Each number is 500 + 40 x the weight over its row's rms, rounded and kept within 0 to 999. Layers, rows and columns count from 0. Numbers have three digits each. The size before them is the row's rms in percent of the matrix's.

# layer 7 attention output, 128x128, rms 0.339, rows 105-127, columns 64-127
104:459425487516487421455569544442507514524513556592492465544464455466490571497571495532467475446547544417530552551530446486513508519467580446557529532536473508497525435420446513502493518531439494
087:468499471438499494455446515462530475545510482530476478565569537459484486482400478506612463525441435505526408424503460478464470481471546530464478484522510480424485519627472499529496468513609524
100:477472565495490515458570486471477504535490495610516596483546442474548515588507433495486568500537555552508467531502613473592488496522542525460496555510500447524493544506488563457514466504571477
113:501443548463498414522518441566553502538465403522482488562478475499489476465503495561501506530536385394511578519524511476531500514522540469446528560441474528563479540457458508480479484420521500
097:475513480446487619490522472499529557569450408516480585517503513495461531483530552530533496477519513444520454475441478482531480450542544463593451560468567582467485517486451457464510596514481498
089:583542562522441521564448576485495560513458538554561440543451554493506538439491501486483505438452518558498517492525546456475519495427514586482471463470411517528547425503495569465513401573560521
097:498432407506558469402515573482510463447486534488462570501484474533470545572512506483524558495470450515489473479627523513415454613447471513536420488449583441485546517538539506543520528444603521
096:547411502396487489552473564556499468500554465465502432496498477555608507425499569470544489499508539520505507500525494483430533457497534514454473478555467491418554410462533497500491482436424401
106:487416497506457478479453518566502509499536467522498553511524526494438509458500508464538462469553543427470471426509485464443520423562501540485452518504521449510410458526462476530444592539510504
097:527497549470510426557543517465444471495584528428592459554470458489556515463529481453514506480439503470564485492548467552571474540485581500491508470426603496449561554500464476539474547500513467
096:479524453474534472570460514441581491471499538575500430482471515499554468535479487544518469483504542488563485544463517517504483510520552450467528419500428482500484590548427494464551470462508430
107:605407490503505511540402520555518509473544499570556468506465450473602416531513587560513557512467527480477453477557485501508485511484503410535464532557510554447525424537482539482505537463478418
097:432490526427477492445469493547386440514470474537472415516462510463430530541462535528528529462615597464514490465515501485436545453498505497416506511486438490522494551566409570491526478495491517
107:491487436573504546488524551474561488517475493516522573496578519491486503535488530498429570530460490461571534560477475575493529595451481457516564518597523452442577419430655492497536479458546549
080:492513570490465487487408483465470537487565542524500458524471431478499443518486509458526533507553516553405469584557455543486501448536527561542507502544472548545527474476519602531547573528493562
091:544479436550470528478524474529458454555512559453457449533497535465406530527487502514484477562517574524468487434412424497441434555586469503530465447474529500466459509444465488536525534556427552
110:536558528454453430458479465484480513474576523534526462490455587513544542520429595540478531543515586549416466497425543523540452458507452533588471523581489555572498469486587529502470483468516526
100:507473480436612507509462545474493490460442515539525567523520436513488477552489438548511505524465482565535489445527426449566519554517491544512453493502528501508481445509536601501620543482537487
089:515458506517498547435469475482447508501526495438507498511493570389559508521520497501501522540490504472477488450553509462402588519448474506491394502474517528477593586543484419424441540532496503
104:525508504502514507586414535520499479549468468450506526443424463450559545483489456445504525529508539567546439538506518524562517486595553469467506458481573510454498474463435519534593508480478428
095:527535527459557481453425464546590491411478492547431510492494491533416582518475439552466542479483471534490502555495460520527609439506445440550460460507462466469474496492477436487534433471457468
092:415428448468577433419500488505467492484479536480482533521518429547475520548481458483477533434492510470559553568572492466514505558492535472465484562416478530507523550558397442502499471509624482
093:515501485477437481558537458590492469426531480421492444508411437449505481499482514489490453544617549546433407554529486575435447547493524516535498551524573460560493486475528501506570528481474527